Weights of a small transformer language model: 6 heads of 64, 4689 steps.
Each number is 128 + 24 x the weight over its row's rms, rounded and kept within 0 to 255. Layers, rows and columns count from 0. Numbers have three digits each. The size before them is the row's rms in percent of the matrix's.

# v: layer 9 attention value, 384x384, rms 0.0395, rows 36-63, columns 64-127
# o: layer 9 attention output (transposed), 384x384, rms 0.0343, rows 36-63, columns 64-127
# q: layer 9 attention query, 384x384, rms 0.0472, rows 64-82, columns 64-127
# k: layer 9 attention key, 384x384, rms 0.0469, rows 64-81, columns 64-127
v36 092:108107111101131136122139122122118096135124133135120112125096179155131113157108138066124153141136100091138124156147073124178116154132100100068123129139100111131139149132136168160144122092126136
o36 086:131114105139110099079128121144119151114120166068138122138134099121138122106159076103097135123112117109108112084124114171117129137122154152172120117110160148154106136126148104131135128169116122
v37 091:110110152094161173107152161154147063072158157116125089142143124152156112142132147109138140162196152144111138070124147122122110084121132117134077154122116100137132107112148125124162112117135134
o37 088:154171148098127110123136135089160166116136125165123132073111125101104129097144114103145185130110145108150114115102094144127141163134106168138169109127108136155132138144093126111137120132155135
v38 092:104122123151120128084103075136118150152139133149088100162105084125136090152080115136127167125106124121112094153098147119149137066183118122140081111073093108093105157147108107125166111149147161
o38 089:150135125128120156171154164133144093097094118126161131153120134103115124118165116108124093121156099156156115113189140171134139135114152152112127149134132137135118132152154165157174133094080093
v39 098:109104166104112107130151128137111127148171146126134143130112106101163117159110112095150108159134141115100152146129134118157151121115116134148101118113131095148111181128083150150120106157133123
o39 092:112129118162083104152103125129151161108065159168120097174114142136109137129145153153120180125102159135135083136146153151078140135137117143133158133115115162072127152146132114116140137092118154
v40 100:128178147128138116157124134101156110118125149076101174107131130143091127095092138125096097132114140101175135156145124119109118172095156081117172119145155099134159094122123155132135161128151139
o40 090:068104107112140084086099143138127130134127075139115091123129144152161111127126142149138159115118141149101129070163117124142136098095122112156087052129138148126123188097118103096111131164091147
v41 088:108125148165111173135115147131134092156133119116104111130132122106129120126149156101158157103124129158143158122128139103149168112099152105092114174104144127130151120112156120087154104131100165
o41 080:099102183109136092117175104128153120101119106133111143119139145150141103102100118112126125164140120121099102116106116100069086133172093132145142094151130133217155096136109157156126190157147084
v42 090:119126111115112117093099134111123111118144161128157097140138105139123154123130121108153124154167157119143125127110121098086130105139146141144086125155120105130097146099128107169119130132088120
o42 087:133092134125150138165141110126165139149127092154157153155079148102145134106129166139139123107144127093074120117122145137123101110182092143126130148132143155130138148136181135107168114107200150
v43 094:064101094141137139103125117107105180125118135165134070176151118131127109150140147143117127147136171137141129146104160094161116067146125171193070121126106113103104134138124137146117130144133098
o43 092:143140097107130167160139126117159102091118168133144152140110163134129139109120128096091153115108131158114119129127124132132103141163134113086121156166098160165092154123116147123143136115120134
v44 092:120112095144156085104135093142109118150094158149150108125124147108063137133088157159148126140104135102117125142150145119148130113150127141155064159140095094155113115112107111128134106114129117
o44 084:117106140139085165141081166142157179172145124176092088175123122119140150104133167093056121167154142115158133117115145162101084108136129125118167114135128148103114148172123111134177116151103137
v45 095:101123152158138163143130119132108133132116138159084124122136109112107147162138133131112139131131130159146129151126145083095113160161148093114158108092151140117138121140094103095155130143114121
o45 084:129141157100124074088099122145092099072183099122156164142109152154136093084092099133130123119118133154094139133104105127113109134127130107134139102162186125154126123120146142150083172079141146
v46 090:139106107154125153126145113136126120155112109154106146137097152122123114123103157122119117162156147107091097106118114109142130117120117179136114118129124124141136106117152113117098150091146098
o46 086:111149169082101101176148138142093128117144152111130110135118198092137110087158125101139136103103121131165167181197125109103085080141117120105120136085111166120133103121116125144128086135120159
v47 093:130124152124121105142165147141166131158139183156152134135126177159140084119169127153138094134151156122117118104157154077138146145089149157122108139128138132103101085101100162122155120149100127
o47 087:134118103102093141163117118117106183105118130091116163142164127141110160146149136142130155148153137111123156150109158168089105147150101102173130166119115139133124175108131120136108075097148133
v48 088:144197121100130114128118167090128140095101102128140159133129152138085118171130165128099114155094119119144110099123134184128092109137087150102148141127144085090168167141163132139103144154148131
o48 086:139105121173160157139164128138147145135112152120128087141126101095127168128125079153126133123149065117104160159137155094143133119115172139111145119130106149151128159126082170153135114087126118
v49 102:131140120109138128146112131088163141102124091125150103112165146151075108125111110120087117126119129153145127162142122156115146156089120137127152071151156171134151134157130137113124127142079174
o49 094:120106104110136124076168151143099134131151134116107101111071110151138115142121132142188109128107148112139143086155118091145123163067140113109127126154165093106104157118151143160114163137123068
v50 096:086163152135158128125145121111149109095107142126106166113140138096139127149132203136168109165120137100115157163111122142166100083116139128074146148152123118126118128143154141150152135089148117
o50 091:123079155156117106158122120124123154135087108122151134143119150144111132111122109095113188136107149132111120110143145127100150192131108165192110130075128108153133141088129134123155143151160159
v51 088:130107116094145151167133072150136124146126092130158098132127118123138098164122069138153105116115154126124123119112099093159146134143132102131109131092102140140107139137110146180147116119127132
o51 086:143112162155100121111116126124102126147088157159118125151167154138134171114144154164096165122126111105164106143089139176122105120115131137111150150129183146115115115140119120099107172130145142
v52 094:144114112092079172131120131150119136129106144121141183152141106143142173140123099151131149109117121106108134096117195112119147096141177155123125150096119102132159135123125151130128113133095135
o52 091:090121112175142087121112121108158133098159150121104083106126119078096126100118151087099125126123127140101133098164141139141102126145129133072083117129108122127106099113135126147127079143160140
v53 095:145127130169143116120092122102126150092150122164160103134088127114125129130148143135117122169119141194113107213102101122114131109119116134137155130116146137168127150155091132108119129166144120
o53 089:174125144110096114151141118119106096122115111124097152159126129128139118107107102144140149147168124109117145096166182076149178152115135152146122162126143113069056126106160116145164099136148094
v54 101:102061127149099157118114114174146101119148108095133130132099133158153128135131109114134166077098091114101122123131110089111118126120147093138103164077117129093147152142150144124173063119110131
o54 093:170155172133137100142147129135152129136118164138136127153145136097120113157134145116123120129116147121114135096127123104107152138164163155110132141112140127175087100093122105163146163133146119
v55 093:121110139101120166131117163131132160090144090139120139101139111179167126146134100108080099111112111120117111134133113140138138133105132114111136117132188136149181160135130160146146133151143150
o55 095:125125117129162100149130112125108097116152098110118109122127135114101119110111114139163126142134127142162132114129117125101171195094124129175140112165082091117104137131133115133117131103128107
v56 088:124100152125149161117188169151168104121131116150166129135073119145163136115066145132152143147157143156139155117128104137137106144117096147117111129127159136101099121115120120130163135101123142
o56 084:150115141126093104112126185164102107154126155121087097135160129140121122119172131097132116112097140127098109128152138131127151162147138106103138146130110173180148099141127090115143113195151102
v57 089:129094183112122149165139146151140116143124134142131131116126120114116150091114103155120132107124117111125104146150090125140124137126146155103185073141129110160119120135156134148131124064102175
o57 082:119145107146123101113144098097088080124158130107105075145129140166160114160103159126127123157109139158129141073105118090126115134147110144126089150104155132143154152158144106126146113189143096
v58 091:159143133086123120145158157129147106108122113109098161112135199088177171151167096148125127135149169142128173116129130153127137145105116100106151115146176137112159119154122106156078129135118138
o58 090:132064084152139143067123097153132127128191150096153125149148080171104078100119139117170120160109126105109121132152093081121130139100155124147141062176103076132190168142180133121137154146149099
v59 089:116136124133075094143141140125114110138116090117124133136126094133147129136150104193161159128110158141172173125135123107119133116137101160150123095109154200150130115158142145076173120126151117
o59 081:141068114128162145146131113101153145122133167154129146121141164155094073113117121121081115145142109149095092139157137133120137136127145119102153142163087066086142138121127090122119149160101144
v60 095:122097091135134155119107085108116098138145168139103097129070130120151116112131119121120141139094095144117140107140132163140126074201099137128147119123086132144090108099097140141115144129168117
o60 090:094163163099126152138106161120152180123093116142119114096168137132145155097096109116143151106122146086112146130078125136110116138121166118104129130152183113126144142132124126109175123157110148
v61 099:126105155152105152119114122107093149110101115154131147160126113122125107131111133161173154117125100113121128118101107096156132134127124132136092136129138109142131150116139134129136136092149138
o61 094:148124118154138151177150120147158069166110146128115171115116135110150099179160125117101161138111092133143108156140173187141125083126113144135121142082100170135125122107110149143137143122158155
v62 092:115126181137115138089103082142123157109128167125125122176143129127120127180137125143155141093147149140193132103122159110110109103102134143137116176085142107139117121100144144124123102169146145
o62 083:156134064141147125153132132159143145097100135127159128081132122156115087135167112127109174142113097113144111141135153185155143127081118132164114096175138146144115144152117126171130154077094119
v63 092:120154132134101170113119162142116110116106137157133100123115121104155154108109105095096139121114099134130106137099118124144142134128143071101133145115156143129128148148123106168101153145161129
o63 087:124117119106135117125117075097126153095116120086117125145132093138156154140113142100122100132131141144142128140147087126159104121125137135113097142152120121112098136112142140128104109142101124
q64 105:101112111132178142130100128139088079144160168126114089119162147152144112148117157135097128153147101106091138143109142121128119132152126135137113085144131110132127140107144116116149120140124119
k64 113:143145175175107115166159166144110102138093134133063137104165135113141105160160136126113123120123127150081121186138145100148111119128137054125173109120095114133122137094130114101119148130174060
q65 106:159143153109143159159131117118132088184095118143106140106154100142138143093126159086112156109152125130140133096123113102145130106129109145132160126142152127077135150111126109151128133124151155
k65 101:114121145117143147129136136138114114123124136132135151145127121147110059093152138103147144166152114122110149109193117120095123082089154173098141127139090134085101180102162135125108099109145168
q66 098:135129110140143126159095087134158066148133120129154143155144161116151137075118113147153133128115129173103109142128139143103147127133150133166108118116100118135151071116114116136099102135115116
k66 105:159111152176081101086094123107109153113132101136129115131122128111126135123130145105079158133117126097125101141115141133123143107132205088093127116123099134118150141135117132118144126089136119
q67 106:118186141134144109142100129161125149116118156157123131090162106134130156145154123149120105129167089119122106125075131117084112159102083118160135131130131122145087159139168113121133126121153113
k67 109:118127127144163124133079113110151099119130134152150133127134123126119141155123152144183161130163129122114125141103116148126164132149133135178138183135145125141096133123136183111098151139138132
q68 104:126132111133114128131115156141099111149144083090097129132133145093117117154138133095091141170106112119147119136102105116130132161078123115116104107118124143149157084131099131116118099101096105
k68 105:115134105119086118120168133154130109187136141109113126173138134106143116128088128081103121147078111124113127099154127139135111130119112127117090126158133146103123124123128138141111148122153113
q69 097:151136166114064109147138112125135115153132108175110159142141143129133142143173169096119123133124136139104071128097124113123133138113063114129135099109130162135158063148128113132120134133106086
k69 105:143119144103071148144127137150114175119106133135109146139105137127103089130139121137133144139138105115108165135191099125110086064087144128100141129127098105092172143119131161084093087160116161
q70 106:131139121113181133142131127105133134143093120168113102133118162128139151117132163132111125087123116131131118133131090158146157186144152147148120139126116114131172148122143139127159111126110087
k70 104:110118112135130068112155105101123101135170097152085113105119158138185141156123131123160142117133124132139080111124119156100143103110123126135148129149142123129139118110108086165168160144141111
q71 105:141112116110123154146188158125117162133124103141119146155079103121141123120167105143139094142120151126166109108117126115142144124095142122130152185101103126121101193129129171117096140108130156
k71 099:125151115097162135122151094124131131126136116118160122123148149152129120112105149139171096125158127150132139118137112171118121124150097193113124174144145141113098139094165166173109128148102164
q72 101:107135110151120129101169160136092104152148145138126061131090147132164132144118120139125109102112097143119129112135151102143111102162125139138112150147149125130137136103114143190174128126122123
k72 085:121116121158094113119123174135127142130159104118145125138124115116106131143140110102132106128127118152141116169102133091127112164118108070092165128128159118144150090139097147092140093108124170
q73 108:109127156118072108114131149144124098111160104090117136125089128127132133105161121148147111172083130109130111160127110154133132158071140163146155109113112141099083116167138135135139183116125158
k73 111:152156148146099110096130154177133109104174110101182139102146107131123127107120134123122121155116143102119179125139153119139125112131133199131139151157102100112117123152144132134111139185111179
q74 103:118118124163157128106160132114109170093155152128128099106155159127156157112114130100106186104130142173108111150129161139122176147121098145133112124096108104176127132120149069162117150113097112
k74 101:111087119134152102111126123118104176091117102123118138111140130124144183166122095104150139123099137155086105171101106150161169172132109093115139139119172111132116116120085113129102179126132142
q75 107:163100126101170126138079134148097120124125139109121125103125085123118126095101163132116152153139133132141137114135150089135091087143117163119111106165154123067121148094145108106110131139149152
k75 094:179119134178157151145103124184165113142105111137114133122138100125138169141134135149154123137131133143108131138136147131159151161163113124136149101113145131082116114147119105133115085128156119
q76 114:132093116107102122125147113109112089163153113173131107106111133103139118156115205107100092132130192112171169127149105111111139099108179146139147093148122156086145137105135143119157120108133126
k76 125:106115148125110130141144122132119120126140145135121188072090111126127086129137144132088122137146120169130153126188140126113082129103126138122149124130113145111124142121113127117144114140112155
q77 105:132113112147184176112177076151111113119157143177127086113155159140149121122170118106149125146162106138088122144074125140149139148153063122128144126139122134120123144132130163164108118119138102
k77 086:082115188144092100110104128153120145138090076125145150061141123110121140158121133172194140125098115122159141162135095130126127135156114111143151115165131100114147141136121165112164116159126084
q78 102:150073150105143131097143127126117139100120136124130089089128170121176116131116154125114124138140109134135181121116162125165144118136123140127119141134157146125140151120135064120153108119148110
k78 097:121133181142126129134145114121081148111099154123109157096081145145129081167113125152138140125097150156097182167139141146119150122095124120114153109139175126141121115140133126117146113141133118
q79 111:113119119134150113129099115135101108126145127115137080089140172154140145106110137150072123111091119121141163130116137162140099107147135169128103115123178141147172124101141127128115115147103129
k79 085:133122116181111098104131166176148147136147097130121121085126094124141175168123110157113147115111117139120151185121149103164138123138116108112127134096158126145151081148119114110157119158128144
q80 112:122143114109113137139134147120151158113113109152119137142097136141103092087183088132161113156135111109157146129117113136140105118110141078092129145124105138119089123099115136103098090111156169
k80 106:120156170112145183135106161095115135155119150160126135115157104127100135105103170122092106126115152128111127122104115133148101112119128126111097122121125137133126141125133175107127093137115139
q81 105:176117137165137125147120133110143120130130126169143150141129082124117140143113168148135120110113107145087117133132098108126135104127126163181125120132113119142130176133159139114108145135126132
k81 099:101131147135150103146123104126089145115140140131124144161137138119108143120142113170135165118143116153133128123135091098071154163118160093114170127147108113129102117144099129119138128116104137
q82 107:154120133110119177127094095180116116106144147124110088136105133112129099146139147124152110144146168109145194147125119119131097091141160098106120080100143137095140104102096107138133121135107126